config.yaml
n_head: 2
head_dim: 64
vocab_size: 2048
positions: "rope"
bias: "none"
init_std_o: 0.0
init_std_up: 0.0314
lr: 0.00298
lr_mult_o: 0.914
beta2: 0.98
warmup_steps: 297
schedule: "wsd"
final_lr_fraction: 0.05
train_tokens: 165500000
steps: 10148
Each number is 128 + 24 x the weight over its row's rms, rounded and kept within 0 to 255. Layers, rows and columns count from 0. Numbers have three digits each. The size before them is the row's rms in percent of the matrix's.

# layer 12 attention value, 128x160, rms 0.403, rows 21-38, columns 80-159
141:137145098112130113103086106129140153125133145120162128159129111120169118109126139117112096116094104148131131138132146108139128131143108144143131112113184095143124115080137112163101069117227101123099114142110166144190131125133124142114111129
137:121161117125128143111172148182128066150124155108108086117131110135126120140108102137107107135125105170152109122152130125123131153119116101125139122107145141132127140108091125133135139132135117135124113134138117091182100142103093121106135112
138:125123159113135109156132146120153103130115112149116106102130159170121089103119184111142138168121117182134130128116147127139126136136134100126118158106115104092162133188149127149181152122135116137130123098154134185106144125175136122143152105
144:107066185158134155144177092119133132157127077115126144124113154097156147145138097137120111146149137220130120115100120141134132172130106139142162104145120142129135141160109118107073150118126153147152148134121161110139115126117155110140135156
135:118152125096143142166132124101133096145133088147132118133131099143138126129086152107108102126125133209188124157125137115128133111143132111161139171096099109139141148155113159189136161122102135132100124125138141131106124133155105121139139111
124:111172115116129078134120139185115125107153099167093160116114141113101130176149135126133153089107123155138121150116142131108139092163133109140120135106093129124130151125140154146137156131101133128097099108150105159097159123132114150148165110
127:132148101125125123081110126151122139094128140090136139132099144142168121172089089129143123098118155116101124171112113107114139080113145123094118136136120115151120137117082134111158167143085136117117110090119070132146125138102118147150105151
124:136126151123124128087105114091123146113113109107144142143120139181124116171096086125125107086144136101101125190106123106119134098122160122117144131141115145158149149113097161116172179148114120115108127117122123131139119145096099142146120137
130:097154139126121123129161127176136114151143103139111124123111131107068089152109147122131133109126124147124116119122129135132125143135153106088161107092081135138145122120079144140127134141112125140109104095137127117138107175113169141148169097
111:123111154113132182110117130070140140129147156116117145178095159205137126165070110141161132111137174110116120144113150131102165087114120132104120139148123161149106147151110123110103103146144140155115111130139119135120136122138131123151103159
135:132135159109122118126111108076124106139121135080144172138118190131144116146120089121132114100110124109118123158086173127125132157122137124168173132140194115112124125153173106105126146085121119109111133154131165126167146112129109112108150132
110:114124171118131128101148112085137167135157086148136202144134146117127132105107119117157124113112158128167130141126135129108144128138147135116140174120092142129127138171125156141089171125127134094103146109135144131093147110138164118171112155
131:132081149129127081127110093122136148118117055140110135119099136190103163146153142144080120081162148144085129126120145088124118128143117129131117121126153104138132163122087128106137118123148144175127126151101160139116137121112111141129153137
126:131126124145135137146111132072145136119109065108149149117139115102154106091129160122132097161135135111134150149126134120132110142126113141128136154141147109130099129123173145136108096097127148176131120137097150131170144129144178125114105127
126:123120096141121144128106140106128155154070084145145091131136075143154126156174137126133143146154113089080122146151106114131108104120107146107118102144164114132137125099131116065145133114166144119171106150109147131142127158112118153112156103
134:140133176132125077153146111115139124149134188088106133124126205120099139085071115143121124120130112119127126098128131179133117166102147144122151172116137124120150110193111110113178112116105124123135140109133151108093130107156152111116124150
139:130135095122126155101127108103131129105135200141138105151118116174107078146101166120152143155140117092105132127124098143120128117146133116128125084168121159128118151084104122140129112161155123146096100121150132142102131156138143140137106102
144:123123116144130179110113145124123142121133101182134155133129070118137152135150167131171160129139113107117127135165097087122139079121152121093136112116121153135101107072121129115098100140179114152129126156128161142137114142114118160141116122
# layer 12 attention output (transposed), 128x160, rms 0.462, rows 21-37, columns 80-159
148:113133168171127076172146126125088140163152156138116118108130113140116122118160176141125140165164142103151113095114176156104123083136162152117116105146084144104098200129110108135122138116118106109140129148133123117162069145133094132128135147
141:192109151135125136136118116105118131166153104119152110145134148131124136102113131108117190098115141122156145120117082125140132103151123181114100122121127152113125081149169140149136138153100132133124133100158086150128117091115130128140177176
145:121119126102129104095149094119074108110115145162121150153130149113104150142108088147115103151126127141105124123105129152118165142114130123159137164105127159161094104077141159047131090126188105138128102098144093105118151097124118140107117163
153:199141108108147145105130116125158115145141074072125124135130121150105165135149109157151148118068111116145107113158112145142140080086093111124096115083162150137138126102144125139133112074126121107088092122153162131123135090146146115116108143
140:146101134080170094112178120080123130115157129149107158160121137138081150139134112156152128141126147095120099099154115206140119117101121163161107150149156128151106127086114120125149121144156136131135114138164136154164166142124151153117130120
131:121111155129142115087152128102145148121130126127103105116136112110151130133056117132162112138152154105106089124137128100138118147163083150131162122115130136122138101128149127120125101144149174126160148184082096106113144127129123129104100100
135:132137158139171120148102146105119122145139176131186135138099142128141139129094134076144111134105174147137132129153143082148132140131123119120113131134130104165176101139123128099117122168133174132142157119102091134112125130087139119157166088
125:139099124119174145166130144140129133128118176124165133133089123126167126104115135089180096130154178143151145108162161112120141143125104123093115136155132094145141118156095116140125124166150175130150156133103103137126133162118178099180149137
136:179130169099157107111127076126140109118129118121126091118132126113168125121089129126125173125099130136120120131182119160137150103112112143144113135100168146100135121168129152146132094138117118112099112124140124143148131092097108132112145151
119:151134109134129092150132167139145141137101134108169120089121123105166130115136080116123098090149142154107163114131122085139147128073142091162137121154144136142163145098090129140117114140130182145121142122109121135132128155145142113176129106
138:154133084144093111174128138148191148148102157117136075114121117121120121089156099149177103139153124094144138126117164131117149138158121114099138079087116133144092132105145117129181113114140137150150151151098105059103129136116134129141150128
109:093129084100150091143129136137134097094135110107115164124126103134143164153140099119167093122127127139103148104151144180127152145083106110142111138129165105144120135108115134125154113123150132150128122145100184131137173182145132109102111076
129:159121160144147184105136142125121140151108151110142108119129137109152124113133137112123101164142132112134105108144136075148086125136068080108089124124119151112100113108086098150126109112143156105128093134114107144136100096158147124120118135
132:118175132137134149161109092143128103101150163102097126136136107156109142141182122143102131139149107139142088129117183150100128112108119108128091125126130143163109165095081158135161106111134100096110127093135189146140188170143138165121079130
127:109097156172085154118092086159158139120123150137143163096140123079153142142139128159112135149126138152150150141155164114100117138143152133101141121112104136143170170166099119201129113144076080143147142157157130120134116107153123121108113153
142:163123064111139152143146140156111097083107126148142084125135130149112108094143092088100133147100097134125124123132103169136129115129136099154158122120134114104085118071128158074133159088129080140102090108140147134110135126065128126127140102
148:122129157087098103171142124134100131133098121163121149120109152122141111144136139111100129086174107167136155122134145124119147123103167125174156173112136120160130158172114143136112122155141156114181148129160127148134098143128111123159123208